config = dict(
    n_head=5,
    norm='rmsnorm',
    tie_embeddings=False,
    init_std_qkv=0.0178,
    lr=0.00147,
    lr_head=0.00719,
    warmup_steps=442,
)
Each number is 500 + 50 x the weight over its row's rms, rounded and kept within 0 to 999. Layers, rows and columns count from 0. Numbers have three digits each. The size before them is the row's rms in percent of the matrix's.

# gate: layer 12 MLP gate, 640x320, rms 0.0835, rows 452-480, columns 0-159
# up: layer 12 MLP up, 640x320, rms 0.0757, rows 452-479, columns 0-159
# down: layer 12 MLP down (transposed), 640x320, rms 0.0652, rows 452-479, columns 0-159
gate452 098:497562530465504578557514457503516418510425510569451495499492548588473479517437556421420586474478591529485570508508463498528530507511336445476441417529491545552408539579482502473500444427551382471497458473498589451433475515489567563471496497477493484558488460490436492550457466542580492497499507518529526492529456468528513498546569419466546478474550523437465418482510523573563523537479436532525449516498507499499577575423550497514433556561527551498489492488533568535501486515465529
up452 101:514444556458490519482554529434476468539533457513489566464489484516493603523528456501467414443451586515584593560478482499470461408487580547377552461406526508402583496540501463496537578537517479515468458515500472503461505515504488623487452548445528525564481395468541507570477435496401529477454434562538452603503549586486477510589445488460494422471511521462494507486549578582482512599558474483499552504487482478542471513511399560457446467548521481531495478540425509546520504542397475
down452 112:460472513523537515495440423482502420460513478599539518476575561629508476572493520476487501557486547530501485508513476431616577413435523559440515524488467420448468583498582526497548513443487460537494520421501504498455594461409529444604502506480564562378452453389588492503482473519513517429564542568511541502549546492583543534514535492467544425478480558508568466429571490561628456559468459584443411463474575450544440474445586452519503461484616475436552468584428562553482564502478462
gate453 108:461497579440489376519525430502471523465420457462603472481544478459517475521516450595493568535486429567471450580559592469511503509517515487513532537466453517554437494565511486501526494490488439546498510555475459454494456537449522579459513506475533438479629543491522549488519523480463513456483466503547513522539411502519451464476490554501533453534520544489480410548557522499486617425464460446490488459429460461443484421480463534434541466582553526505532478527506503498549395481450565
up453 097:492483630541428498535449449558496532445439475544521515470539466593551487589538574532498546417508477612500403469500482515568518476575430561555534522492494527409459536470441600467498542511521491491470474422482532524502454566430539426523488474445505502550583476573481510470520488533491482474470412469528471434526379520512496528496502575501521428544500452446497527551458540506534531398409502353508447403486464496515481461616590597508569473524544579517432476585533493444620527428519447
down453 093:453455499561543540516450533533571490490521478450413552510414538410492487465485630528513475512535546461474460475449455578374547560438504539506563458476487472495562525477557527416423482475509511553485508553509465598516547483471528538544505511552521411481507458517481488464508484480494464427529560537500491511448463435441620586630460488537575549503480481476551450477444536565501495442517488400469587467433454539451476505480439552542476503376423476485557534553578425488515484489494499
gate454 095:471549565542580469588517452556541590537385451409416520510449418462493494522513463556509458505467534475563528503485515543426571516487461585507547546542536511534478529472574484478521527470636449429485413443455502561592509472557440578555510575461446558588428416504510498510507455458383525464501541511436426552399557505477444529597473443505469426525528431444416602447444579549428467500459542546510544525475548449449464473587489518495476374522595462506526556537560511440531596521536560
up454 098:532560557525503541458491477435495477425511413520566505505431455529530523487568569463515534415502474508554439505497444501483505481397545560545506484475616506511438640467461518559497583480483678432446454529387501595470497455539351434461532435511511410541447447522519509475469453456419490491481481535512530488469502557524512508530544510558486388518571488479485551430427528479464432495428448461485479428465587467487498495429512551516499515545475529501449492531455491492469512521466574
down454 110:509473457416584415482432580568515550599465482508454511511446464412450453502621513492492466506645445423490505609504545475488568489473467473505453472470484462522517524373549545532517544405481492445519492457475481474458444472539485540595523551588537558611405462522535555462506503528431601485430476509508442626429500536557536474523535525635432466549449388542503540488485494467486537484500532579535479554505458479502539492612488454546554439524595495498462475506464533470513505471528554
gate455 108:408473456507476498582537446575484567537429530464485450566517426464444528421445482482485540485538622533498397495501526585527503488560528490488548504442502576551520508449540556477508428479508429487545527507427463453500459472589652525596501505424499587489506409550439419474534473498486521561478457539512456505486532451530508445451466463541427520582494558489501468515447466578532498409530480592543570465529544567482516421469560456470447442404485493554464540489465513435474479463637585
up455 101:469613499475526418457479479437549461484465499522509474437497528495552585487541468529446542462554527483525588502639467505544468519484635572467456456529546499568486421471420478466516485517553511548482470500515451512565583434499502534472485432532552383540531559429552586445458395496535464462546570509513525449521470568485511458507458553505483451520498570523484357591541595523537515534544452456389514438549523405536542515660463499445547508488532497375565535557550511529437543537378465
down455 093:508473552501474602438480532548460617475446471533594450504489459435519453415493476503521443469563508521539430515535542524444521558440488373467506506554496515594537484511490565503452409497473524478407499495476444492463409469503474518561449521528550552531467479549553398483453564540542566502449448380515450442558495501502532471368591573397454554493533494503486540499463533560398524448471463575517460544586471431452580496491473392570484588553407513454450579459504611477388531553510449
gate456 104:515488478462461418476421482531520505505498548465509531466487429477475507512507451483511519483592419537460542520540572453500484596497544547486481502486494400553402443556519506566501527608556499421544534535436558519607510527537523509553584540571524497569417437501499477462501347424476511482549455482509531445456460557485452443552516409523505513470452554474461531491613552496462554575481506527548542427475546424547439578408449494614523507489521436505461455396505591464585421600553550
up456 107:441543494496463539471457452523544482459423479482440491527468569500505557497478563481472431445478479414509537492579498527472600563393573475526535521497471575496445512508426443519550571606546581498388618587408490586538489482529498495493480542440459440543470443473457469440495468470452453547565512443553595550485478499460529539520432509541547562480435616483525609481413488461445496578474488473505490528573504476576469568525582460412484524430427387552495451542495496503459591476432564
down456 095:515498518543530527456480434469490493475489551485431496515532400420479497492449491407486513547471493501526543572492610456459503523438452446474512478613488445474570562451412533489541469480532442603487577521513500519453479531566570468471529614500593484456526432572465396515464416510514489493574499548471499540517483381465532543505423494366483473560520478517441467493437560465490408446520425521486538553466593543418453467488470550480569535493479515556499412573413442494539508540537553
gate457 103:510434497508465525448481545530542526520475483473507523483496514581488525482527518545476515473539581493517461494544462530543474568441425496507407473501470561426555489489519371498614551520483582406462530416415442479432482413451565557479523489476469480539427528400457454554495603392489534574492462483460497446481422509509435512555488486552498514522501554495485595575525575550422521418528572464556533456434495418514588423579493483471543556531465474509557492535545514515568551490492454
up457 104:436453491515523538429490440408571556463479481512571498498526554513466611598427507483458507440467482492413569497533419438501548452451485411428482431581524602387582513532411518566619538503552478445434650497497514443533509545503536510500564530470477540469476482454490474448589514429496535517460488540428554511586543529497546533478527436475536445573481502492491505593549465563448481491452563510453492481587558486559487442540461403470511506465523429527499571521541584526450528585481586
down457 107:443477486458428457463592480435489514539436550603553504526479516524475472582492575497587507400499474481535508533576503539473470439536486519456557566483420515451538449585471459463456507545516526477440468458360487545507461566482455563439541463524475544433471436562461564487527514439486429408524523474515483452594482523491549548558536420534497461534473505537454545603463515551404512504462524482590455524529413510541500430456506406483579482544485509526542503542521519463558470557506565
gate458 105:518523450435472514411524482555516560525421404499479457488518462441580517528418522533516371579468513457495542513545591507542482475467389456410569526489514529501466560564464564524498395464514497486448599499544546406517538568424543531501598429528487545483519568485573513508449487469451557487507526428503512516607647489515500469532554546493462517483534391455470432446439523465485555494480468511505565500419394560551525520458604480467444519434538438410464452373546619563523614436535456
up458 110:412475465478444463443554417574506556538403502509476541480519514531454554481464453469444401505459505462491607480567469536538499559542415526507487520508530546466440515583499507498498440529418520538512612427467479459543549538540531450408556479443465502542374553398574535457510456494443510497542491485584471355476511442550545520509444538485561460498504458488550531519460442576538495478467488420511421475436471465593497482507547490566503510478599487512428522445450507585595522403521477
down458 100:499459460465560491458456493425527491473539474487435520484576514513538476511555484513508439520451438467430497646442500460513481599512444473426506507547512510546488434541523554466575537577551511574447500466541466511502584606572446436445589494474392567520496571516483537423457524517497543478520527494487516469621494531549582511587485527524457439482453420471465443444435574552503556468546445526570460535550522530391550494474571428471586460381443418492487464498546613547509555463597512
gate459 102:456570445517591534479522503455472611441551538491455488472519520519461474455495542436542519523454574514495518565444601517438443471466534512482428560488540489538592422501501486517472446571558451454547525491540489500563506571576425503547494496571499475461460445510459435492527572500557534432530516463483495559471430557487476592549517365530524502541526480547418574592420502529557523488542437588552544583611596434550415496474497470491502448537519489467442556464568572522543551467418564
up459 103:555524535553409387471526475468533503490530495547550429438476490534502479477523466498530497446522393491535479412483476496553468551490495468511536497443558574488519449558415477500531417459452537635484528498587428576473559506469546487487496445550575570528501525404441463545520565470503461520434576566483482532526445562541562368441440567445555491494425477450561498457547565499487472526479568428515574430376482518554484517541491545549528561497555495538538475521475473489481443420607499
down459 100:442428429539519480473497494516502450595455545396446487466554470499503560555464558457523466545547584528470554535534533506523520466446425508423532434469483524559438478535494482481490457493498487435490517497528538504499489488497506529544509502546488473433502416481525462488531543603474591421505563432491544548443569511526491445541412475547519562556456402565465589392513428585400549486522492496458503622489514396502473472549549408530560507477512503476555505566526488536508506501490543
gate460 094:539541650448548537513471473509537480514554455470579521501499481531467472445438501558516587557473624416489491511461436525449552492565508548441514456457469547443544574511509481492470450433563480498500525442547447436473579463441557547465458501420480518445557510539394529500534471444525475456517561492470502495534542448533522498466575385399534483435550463504518426445515446571548579437572584562512513413553489528497624501447470523482499472468420432441496422571568581498486452526554564
up460 090:406608516437493540468446513456504495515463519527513520455489448439481430479503458493458580444523500495557507490588558588531459475551527478439550458497515522488536417493501498458511538484537516448405498580462395517556421511470470572468454415528477430520566456579459537455450378551509437466517490552463487481526549554560540474509593442481476502514510448511552422563592506417527604486494550524464396401495482509568530545490586412456477445443502445499467456449493475602551451479544503
down460 100:530459495497545507644493472544552543512487513521489470460382499513503551531496541485509490614521508549516409498436467537410511529552456509454482526479447463603520592496380491512465367558520475524518472453511548485489553481499533448507562541513536477512495518607511479460569530454511459528498499416552458543447514573542430633516612437462510580519632464513562525447595418528552574421409480498480554518471514439406437475550444507484399406474576592438443463534476559496573508458452475
gate461 103:502530537498512420457468466389589411544615491492541542477535498474399484468514541511530463451503527549435485553510383493467538519480461512530466470503498529414483499483557420500549594500470449523546567504528486454510598467468515498490488443425420525537468450434535523501447481490546532585558562436498430493512501515487452453568453463522471463494509521506478521552507414442450513560510488403507468558511509581452396519513554441435498540498609572512466542604528476528478497527469575
up461 108:449535566474456435439526408502534472565502490552504580463490503515411496518430549433496479501496600542595517471458385531404508511472496391477455565496498509450507479471531484571511448520486558514437543542489472560489459414513467490513532416457550485531397529409438610501505474473495515422517472547524468559575498440522445524516577562395519473504530513505442463501540550489504487555489493338525451622543499522506496431462511523461461400464544498453523577501461452483471444472442612
down461 114:574517551498468567520443596463536510535458435533505443542426497492445425489541454531456517446471483556404527521435516488496488450485463429538419583513409494563527583466519479506483537514460532398464445469470451470531556458628618601477556521514501411457485481473458437511533475512575456438483539507543504524503523541480523564486551568504531459465517540481502529430579494462510566484601535567573414527456484428593435472409493505544481462612577516520582479492474487591493554480516467
gate462 101:526505499423473492492587616539506433560554453484496577446496418483486467523438515461517392539445540554540535462493502500458543457561498408498548585535478580565510475547505586448520520464530517475504469566453471500477467517536484465518489462476431586496532426571518443423509458425494531419453416491540514568466523513540475556472565423496420410490482463401455439518498512498549544611444526532579425528488562615533489384505528521497558445595510503482477526500545522529474475566520496
up462 102:510404488494420512518483604593525465539565598502547569439466524462467478527547508506469494596532477531467460420598472529536563416481452478491449565504533597522468394512521499486526538546540583410444582562487495526521480442497432445460374470512509512594622425530549564526495463454486544451516493523591468464456517562531495521476465469437458400477505440419495498541441521498556468524499566481563467506553489563577505441509544534516478498513546426474506501487461462609512529580602473
down462 102:476491388518629480407490495467527482465555512406440520509583489424513510457437515507469373514526548422465462494485479455489508474595473527431509529508423580490536550497568585488528518524555479436535549497504467538530524497580537551511549558467538510507403560498461553492417515487424516569431418464573600590535486479449464503596527510552429402379380483357517429475472453538519508478559436498601554482400500546424447481465561506615561397535452564506447493457525542520555480527507588
gate463 112:444435485411397468415546557549494561467500558521485494591550496501547548530519579506414436479578520536496542520545503488559515502470562510482426435511551579387561386540541408492415593485483598436471560480496521521460529508451533460483464514583498501499538451535551483511467553556506536566548533403560504594509486502429451500567463557545520452506459536460543477495548537398495379554467380377532469484577516463545406584572580431494497588456532518472467491536539539568463389488422416
up463 094:488489486399523578516418465517599618482396495478454475536507408504526452515369516526457514527528434437568540486583508456550579506455481482425419450466485477507452531479450569557507516507506524384468536474550561519552583475544499487567501453426493473467548473480527529580516552524543470567557398538515530513449527582430534547518479468507519451547459468499494433502480483542479603558527541459613551521512422567503502461577555536459539511468469570492521426586514461490511506561433486
down463 114:446486554545397497481600532530536522387471514588361482533538496529563488463412487510420523475547544518543508405568523469534642422429561442473490431545521534497527472436657508474459497443453580430456523480480574620473522578474462538521521526499488509528521517515531457602543557560563416466614495465514479530505490410504432513535552555502546393515448549499489419456544569573566416482539451443466535395502492520537452477536441532525487479475512538570511353483543458522482392478467499
gate464 087:495523418417575573471444540597528413535493429476508468463495545542481419572531600515549477529400424517573459596443431461452444490533498538562489510582419561550553470485505439517470401517536560541520482456594462589516590507517583506450405462448506490520470504510489452472520443471550447528502526510539477539473544464434569462523594584440530486530438456448562591396484475478497527504537540494495593499534450441500523468447518481518473508555506451542510562428541538498513522453511455
up464 087:552518543515470447485504435541547555512597518447565572580496451540411517492385396510551528426480551429484539401485456545524540500523501501475521491482491485479509565511480476476501582472488490471464474546467498446394418573438523454512575520573460441501449497545507538454543478471548525429436450504496503523461521454496549586599394459529500484516453572516447437500458476586478539513490498499574538570474537577468585497545503484429528547475489566450495429614488536421443489454494449
down464 099:494489537536527492550465628375448432445498428557469505424536524592539548521559473516430360428497480556420476524529600478470484452522610467573474541458499519451450470515541579513500469564477445565565625470490582521569446432525475449547429444472523469569526504467395532512380538535364525477474509460517555481470552519614459475479444504603470479501484431468534511584492510409517438492519489452445451560579601475530465509510522535547452498552578526485552540483455472469532583541489592
gate465 087:534486489537544536531479477460488510506422546495493473537571560570501578544444459493507551441445541486475542509472611488560508588452488441550512475555465521463530434460479479553544438476516518455464520467486538539428425561552572503481523560530449417464487464504477448516455547466601448494462485482469535509482533436587517543495475501508545557500389606543457533462453479538461601489489528499531578498560427506511556405485440522472552628399483525457556495594542492420471447500500508
up465 081:578516535497497534570430504513504445538496528525489494498462522458520436519558479507510565567421582447444483515497496489506450551612507548489473538425463510408410513528497522468412421445392488616552458480472514502444514547496469544469523500473483453455478442546569549489551412459400463497470416425605505432526481534506470519444537484414460443592476454509489518441604429521528442507471475430559500488557503517474499512491460521578479478504540624492524517449540476519496601499417530
down465 090:378542519458543566449531538477504514453442494491430548483425486517440504515420490499466390560570482482501523473562426488527501477519473528467565535523555499476556369399473495482634501475527522538444453487413500516505626410395577470426524484536463502494518511457508479605494504457489589437571568522556566492450458592464502480558580532569471530500544509482469414431469588491505523454493456545411447487488507518561444448467492501573562588516463436495490529532472586474507442492527524
gate466 113:514573444527476522563533532540427529540456489578466500481507456485493408508481483468452542496496529501543527468466564505478451489507449556480486409522514546559475590582523535445454367497450542455438532461556571457488432466641523497482520522528502499513518560481467530486518473522515446489390385461524534495477451549552442506489511426603461486427532419589497468494512498516484478559453536475549518446506572554520557435479573483517476496553524538479347444494519497588511547401469430
up466 109:456547453442569408499488499465593468471623494512565529502525492534466429521575426563546511442496551476474563493570577532549511554522565519489494503462468555460511442450428490516498514476514447573462594490496544473495554538493472543566545488528576461488474474518576412466491472502489501554498472577425463484514477518496518391484522533474516526520450509383597536546516508472583480556509437493519513436527529437514598450478489478442461564466568589507535590465531467527590553474432515
down466 101:565496465566453507421523479503421446563463509484451497509451526537552432481507541462446508480440540479511482411508559578372483482565526477503540553489567572543502610489503481452509483467486554544491374467491572509538488414600422451512439508458462368467520524541484534469553591392514488436555467523497470493512492468531539547452462501491525515373472455614385481539518505515562437454528463507512489480440465454515485463455495536568577505485538552433424434502421437496431406392484531
gate467 093:632488508486519455424461492514590533434454422457568437477444463498473518557466465498471435400538459472571616464526534518430418454522594441536601368546501455542472502463480427557578498506451568468489523534449481479618558499603520471466481498494561456512416485412419524528530469551475460545414492471421495440535428473470484574452560494503442544581557520411438485574440529560460457455532533541500509476548551486440551527607483512602528427478494503472540551539430518505559524535419472
up467 099:512523542495495526499445512415547535490532535485582421515492525533423524458545524529492572440449509431437508523493522598410493429519501534504389461448467475517474482542499532496516473543499578584605596504523467501573608527546480523579455551484472497425513558499566488529476519510477532490495465404484557499562439526455575643456585501507492438441391540485484636562493446438508466539531491513393422509507423472528548627601529499527489519518561533588478585456481463465484542553508519
down467 097:480493486566526544580514507482442428508551520501562620482569463529561481527479512466519558629515516499515433439522429486555551535510470560507506469527500408445494493502566508502558496484503525437572426500434525367506438596448582483487623542562495429488463544480580478499473509483578383438622595515485477501484456423530490469509541433569582530520576456506531485477584494465464533474442511492500416594501476436440560465443470503540492473428595522497505449541518473474519465467520476
gate468 107:441509527582546475549453448596500532505449439475463546525487497475532396492469519510513610566577439453494433526528615586470523464514492522460609465544494476480460524512517603515520505547537488494475488500488544527504536454435439474519442566433502476512502508510442509486486462543589537472574457438462504379480381521536478604353451436637466528519481493494527559514468526520383553463451525475559522580486483469469461495468422502550439397549469461545492478548607424523502509472521557
up468 093:421407578516489551574558412561408522613362469536458557511551486403468458569469411569501510644601600515447516499568608488492452472490440530433457463516529522393457533578557600428486485448569484471525587537441482446564585472488605591506512571448447485548533534536451489537472490550476561475574500527447542472531577504479470487517433477546470502511534456502532516499463508479551481509522561465458527483434497457513485448426461543531432421508529398427504466520542470566447441516546563
down468 095:418497411554494532524454551408432525518473488544382421438520495455429541446452473491461506407467454512487426498464518504490467438527520517501425524478577518431583533463501478513522527514479425469428434471520567499479545546406503455522480464462507458553525553504442472459541469502486525516510421468508560551425443544406518539513440520544557515491445560379520476491561583423520397446566404512426539558442563521472513400434490502559510505530500562533579525498552498499546549419392608
gate469 094:528506497476584513515511428499499455422391499503440487433557547438449472434512528487539565464477423458414451525516471444567488445559378451570473395462408489550516515516408532441454452444549398462579434516442538406588505560449572544553458507497450534473498470485451449498504426450493488474455536497480519440471478500623502486447467478442480483505498507584438544458523405667417476448485505464563523461413518505460497379487472411486424457534511549447557539467519535546455465516494432
up469 096:449555447533519435542501579489572437561560537405504534534410552454539434465437448551525478461511584513496521469474502452528504526510541555529518491540621451479529499496613504476500490469494459546403527551486487510481459504573483403490593518594478427437404595479608573464524456469449523474484506506557461524456457507551555489527438551501533437561552417429572473474471523453512518489437528558370480524438464534475468521403470523514506539464512501434457471467527568497466587539578480
down469 096:494482518445435468463550561497433496480487644480536586462468467573506555613450373458520420521509502521500490523407498511433514540439557471431512412440506513476452493554403448566588522549493575450512603545482403572508477516428496483398425495356509479576547514528469481552430521493604506555533491526564425588544599563477479494554496488532507550463487522542490537572534547514526419578517511498492516505568397434459478399569452491471470418408491525495492378507521383486559563574580492
gate470 102:522449553429553494508475442556630445492547524432418481495459419548445545486535540518457495398554491456550488489442470471579515463532535558532551393504499440507514487468608481468557533427498493580490417480540511442499544518546497540509558518453426556528434572357515460554475446443429452503524493517549460509432492546547497378581494502538439608527580465480526466462556531460424602535484464504570453467408476435463399489493490488566527577484538503511516474419526471517487564464615527
up470 097:443513481544491389555564465488425517501513496496525499526462497541557459506485533488508456568428584504441427415461471390506499515546523556527511597513472394448502496484440601605446355539538496513590516506506443531456512479462465423529467509579570508472497505564484507453472499587426413462494602485540523498550545558548420588507531466450547520610468532509499539444447379417532484480529498471513520577554488494453498593477497545492494392516454480443549499571565597420466500527491496
down470 105:485537528522548508401520514469581556629551459503542590483415530576538598434519462520496501508497425471486469545592482550466483502405528385560436489492440599509511492515524483384552524525526496469504499491516550541469386531453602594555482482535483495521549518542491449496521498515623604522447447427401552520528493592457582525477513529603574500325409520592449475518510534479495427542475471491490552472436527504548544534465580511543451493497502528449540501505524441540501430567468465
gate471 105:526543515472547580468534615440578493501518438513463542410434450480457403475409541490472523519449513487465507532547499454519531437468476440488523395460408393563480487541485501462467431486498462519576510463548534546519547435499461539443529502431508480434542655454421541519496499503500457460423487552488525452521501546506522616490522422549501521505526489525470464580423459493413492539492544582497554573531483576421562454478531525410463450613541584459561401544540428531523488332606505
up471 094:545408535485425457491466393552465579490468538521562448502522428514470504505552655563497496482552455439499518462500401461440512521480558479411444521562552552454481490423518513483426523491540460566433520426525457459500572519554549523532464509541479581367442511423478392438436438507495508505442518553526531559536479501510433424516458469491541417449572614437529474389573516534569525414539393466537450551506514578588535617599570486458530486440482524430484527526464564430440553558478444
down471 095:554577516563546449529586629442509510564491543452440528446415495522553424512502486455535583518400548461576497490492517564492485485458443486448569509447403461595434544580522557513542501570486519553564546540505516472576541492455547519465491522468488550522545590495542557517543459562454505443521534596521486421486498530525459505478378460483451567483556528510470525495447511574527437562545484499515550483504482463447474459459405539456522486551509452555501438565597482589448486461496523
gate472 128:501567471444565535511554500587505377459538446549508463570469475581503559568507557512507462478516495457504438547471489527482453556481489521465513512530600585388512451426533539589585525586557487552543438516582464442517562399505541422480482529415476499529436518491477480571363523496491460637455419543487500512483530550500455467567475485566445605498428466565449483528466390464419493488462538505454499580452552527501522513489588495534500567503478528559503513512535518444437548518564524
up472 114:494516510542441423509561508395487593570559613385503524524510416519449403534491411555541550442452523545565544430528519522569466522551467463497456486502503379577508457513484483416384492360531442476536470498485488502488451543563524494474494482514510519451538506501555474403581424474489462368522473490468460518512470382487561520469521582532500458556499483529488476433556614479517524547511514505490426419532421524475497472473484459464500412504513452476473502533571497584596485494492417
down472 089:461496513415521514513407562587542539445496451437468502496517484510483482577507487413592485593527615545510517556524466516531520511521465449527509412609506510506488482419456474419484490524496613559532601483417533564472570527499472446589558430540507476506526564438534451524496445499457493507463493568539492462519452499449472588478491455539458454505470474453506597476487486468455492413540508540420534526439449514452326443560387465525514589421543462492506436400513457519438405524480526
gate473 098:496524536340532421443551514538558397598453518478513555468472408548429496410539536527492436512561594502488512463536466570544613479502424521476565492495592563449400477490512524507513449538496569529402475536549531493500586468446534475470478489561567467514444535442542430502531518483473520470558531616436559461439506487500539490550448572472484526513568515421608571477563543425537450537441507492584459417488539507488492494519551492453517391466446529545507436471499529482553414520629439
up473 098:571478439446499524468525497447552536406481502498522426463470566550450448552433456502518486506426514406477541467445459496416494451533464640532569476441463655562582455563442452463470493628499444530559498456470454459602544540564420550469426492517460579417474592505451567526493470439483472512508584520521491531504495478525504504480513529515443440512475519499417478590498503511561474417465424466481478536455389456528460525589440445502534516542487557426507601486470492502555439536449475
down473 090:454550477479562551503554572549550461498493493508544612578492582393481472471477423519527484534547585435462536635457418483539497497555507534447477463485423416510464482533492537432467536524524480474489464471409503485501509566581457441495533442500457571562476656521466509457532557567522500466534595528493497507496572521356580444555388526509602465565563543531441430384451571580516490439486484518462574431503412429563554471578520507446552391500511478441521426504541486541464516519475525
gate474 085:474423495548529367468499432496513509483524495492510506513498548514550531531481426516518543430554418583517438415520448551505482535463511604347527418479607490611627382502447425512508423493567422490566543520444479492486529624602484491588516522517467452477488409625544500442577475551426546415506522399518531551543472495506510490506547599542557574434555566485537513499501540413440525491434545518482476511484437515538484488482429614520530465504511462547494493444480500505504578544389466
up474 105:540521480463456546465492568542458496489454602480576529514429507446497472482572583480528469556432483541544445482456491472364536430473511435559522516404446538482402618528464566435500562583494567444523448483540542529534440363448553571368487533490454435533573490451529522536504600508591579517527506558485432499510472522465548568506451520513423436535467456535464477550476522572535440569493458424505466458538503487482580525504477426533458493474452475519442482488494451536523399445496441
down474 096:539519393534509412506518421447530593520504516587591433455520576540522558463464439450488505450507413453554459462543504550446438641520518511494465491573648496438433520522505504518550533504584494475549606497442438522475489551390474425427457458417430450566438385521577488496537463520486549410468524492460523477475444464485595523524416574440489469571449495381511507455447479486490465536477488452466542433457562498547589474510386533500483524384471448516411489479565538568430491558399478
gate475 099:514531571561583440574503477497504561502463446445423474474446448602502529564549502558417495477517541430446494507489505474497462509547491616532545457465576383520496566484572518507501520505537468456517467512468538488496513543535494559460474488457517442442449487543480488572451522437536409510519426516519496544416552434568494471471379489567500540550476546510491442504451514374458547539569512490495645575490471599514461556538512433414470509467534548521518407581507439455550592571458417
up475 096:507562425534506550505434578574523535528424519494425471517462509536539568510416551495484588459589367561505518433509600524525494600532454421485542520530505483480454407444439450470559517432403472501519496514563470558529507506508506437432501523499400463486494518488510535596413494491548482521472485543468595462452480522491504591483453459494522501523524440522600556501395471462462498559468510377470458532474490487549421461568440499480584571445536450554459494549393474529475547521535517
down475 105:419489515492486430580587529470475486502443525499509467539509533580451475556569508494559526546515503541456461526479451477511559555461521520455419500521467526535475472605583442606430490437526552471588596487581492408430512612520487465488501451460493522504454503428464508446540490530596496541464534501502415595506541482397451445468512492512530463461527482542494494552499472492494496503498489631433477450501512449532496497492491505492647434473410518506461549431512539506539475465497456
gate476 097:502594490510417414505482552470487566500541494450520460505485504538470574468453549490464478480531560523456426492530544457495477481511572451508475441486464453532537479558500429475545496528639518544550523503551487522546499405465502495557493594595519475503504556509566521543501557396432529491436512453426572537486424467548526478504481405545539538466580533568444563577466455463461417471482453544534507485526524546551377524431435524429456442538473526460547475516468464514543475496487471
up476 103:533595476443415438551461499532532496456579461473464450387517492526518568445545512455490487438559462437427520508571605486543542503535583506551506394572467440481497524546516483570572489539563476491403485547584450500595436497503524423513585493660493399473449501524489505467455505505439495480397508447476547477402490527590491473517470442531519474518541470525508502502459558414524436424488493424471536489542489437469397604516513549434547474465409496484573512511480474515457460515608429
down476 092:452497472470471451542547494527448496527499487437515454479504499441479468527495545545535541588557541573320562422526516462436552537620507537519592403499504585460502522388430455466493479470460532497439578531515413538400468507489451555530478495606615552570522553452463417490461522552480561488459509450540454522512519510601518513469455554484488580514515512462545491460548470468558548502538566507467453505573438413456490580469428568521513566474522507544437551434487473510448535479558495
gate477 094:500561561487481513447525510498522550538523414450462508491518500457449487529531493506509503577523566478521499468546439428474528496470533564476556458439552565506555464477436408440426471454473460508484539465446448431485474557441480465530431549527521586532523443465433461599546480567526426477497411458513497422459499497552536482520447504416517352566438513381524535524381444531528387487481498470480553557505498474522461446442573545430527538515562488456438438477564592471472465527500501
up477 095:409470439502476557481452440483571640454505516535483468517550439463413455551475519539434517430546481424474548479470498440547475453513543414471387510610518533519495486449478558580574560574589504479548441563482465491459496475391562437515465539458498520487487519473495497463496453465456458530463535506472499479526517541469372474598542548464461508560515451609421506478431654558515455471522518472527449527493574417423528533555461540487567520477534537423460492509509538446524531494527508
down477 101:518501500560493529445492510577557381535575562433417563531471511506542495433491504464464504481503459587530545496433499517433567567547517531492534429469456462586426516512533497439504496458503547489499494516495459484504482488507501452500533546509503603428535534499455434564534533554533494544470521520491596522438523563506596502479455522488523514544422481513527514559502482449478627597532523444489583441478450551444563504509472535561552425565478454554465470487461391565487501550497554
gate478 100:511527503468462487455631623460465533412554513459494461630500514508560464503465514546588473448482506542454479629463565517560465534551490475529525522504429516578472398489497465443475446522513418428473448388493542493520596433472567550508451564560502477506525494469489504471508556493504499575464438571498456543478480517496497454474532472501554497460436553469395440506483437553502500471512515509444553542586508491497479560525526441564476465535495606449467532427538518467409387367547443
up478 091:454576495459460542560594548501494512497500495521432530523524486477563482502447616467554557528494450564513501470399536506445524493472500537527430440516498443536561436460499485563525546487534471448518456537565545541492448478428535494517492517541465507422525482467478538500524563545648511472424505491522612480513535545599592506410625499517441409480506462436438434449495455444418465578513455587411561489597405544447400534502499553503484599502449515581462419503531500475443452501500354
down478 103:496477513515497463475516470519525471432494491494519434478459502557460587456550418510471496519478521481523594469492443505434497480569475521545522468475429512550471475503475432548440463426537473467440463569403527444529535496568543586508486540478528498438453502490421539510541360507474473531575507450598422546514508479538320552590468515532526523506493458555458512541521525546569522353467539493471411483451520482556480500624606480527533479545572490540494696509467446485482556520508606
gate479 110:507570477473523472485545545586480480504477413531429547501510462458458457536489531622545577548520564656523511544435469523516502506480508513464545460529614434543414542526526576426389521487474533570493440429488542507409473526587479524552517509557511526513569584608586526509555535464512494382529460529490404536464442476514498514563456472513524422468574550490485517543592481515431422473477462513598453545522439544433530538425498480556491477545624519446418503564451505486473543513481506
up479 096:554579399550520505553500392482514494498545488382602482568547584495443428443503511533405508493544422487464542554565523446553545538443561549555530446462510508486438558525423560558426457435532526497400514528519470448515451573569505556563464433463402508561511397431424525553468530532445502502545517455517450561525529498578563516351478467544556507530595432564544545471541491512427571465474520594519564520462527467543592514482594568485426505472480477484531456478467529449429514465488570
down479 098:509500524549457485442437593506473509437418589589451443464420513470526429599486487521575491484474502545455526457447530531545485512465442526572519521554475481537485531540522478430444510552578457546447408480502505440486492466555424394481567564550518424378462566452575605490434479503504509473490489589444563477505559443436517476468495515490473377441442562525563474490490444457497512541523530549538406580417562530475452542477473487606459477456520493498493499421420405548526546504486415
gate480 101:479494510436521453584576424550480537527574532501539480522457526496440481479439520522574469477506433498545490458490559498471523452469423577537581528543461487413492465462469442564555515489577483505470525535618450505488558515485500477594545496488462597433449544496535467530459508530505457500532520507523549490463486517554521522545349585456499498545451456449556475469480548423417552557514430438458483504442386585445441465412529550431450479559437505502599460526521484543536452428545530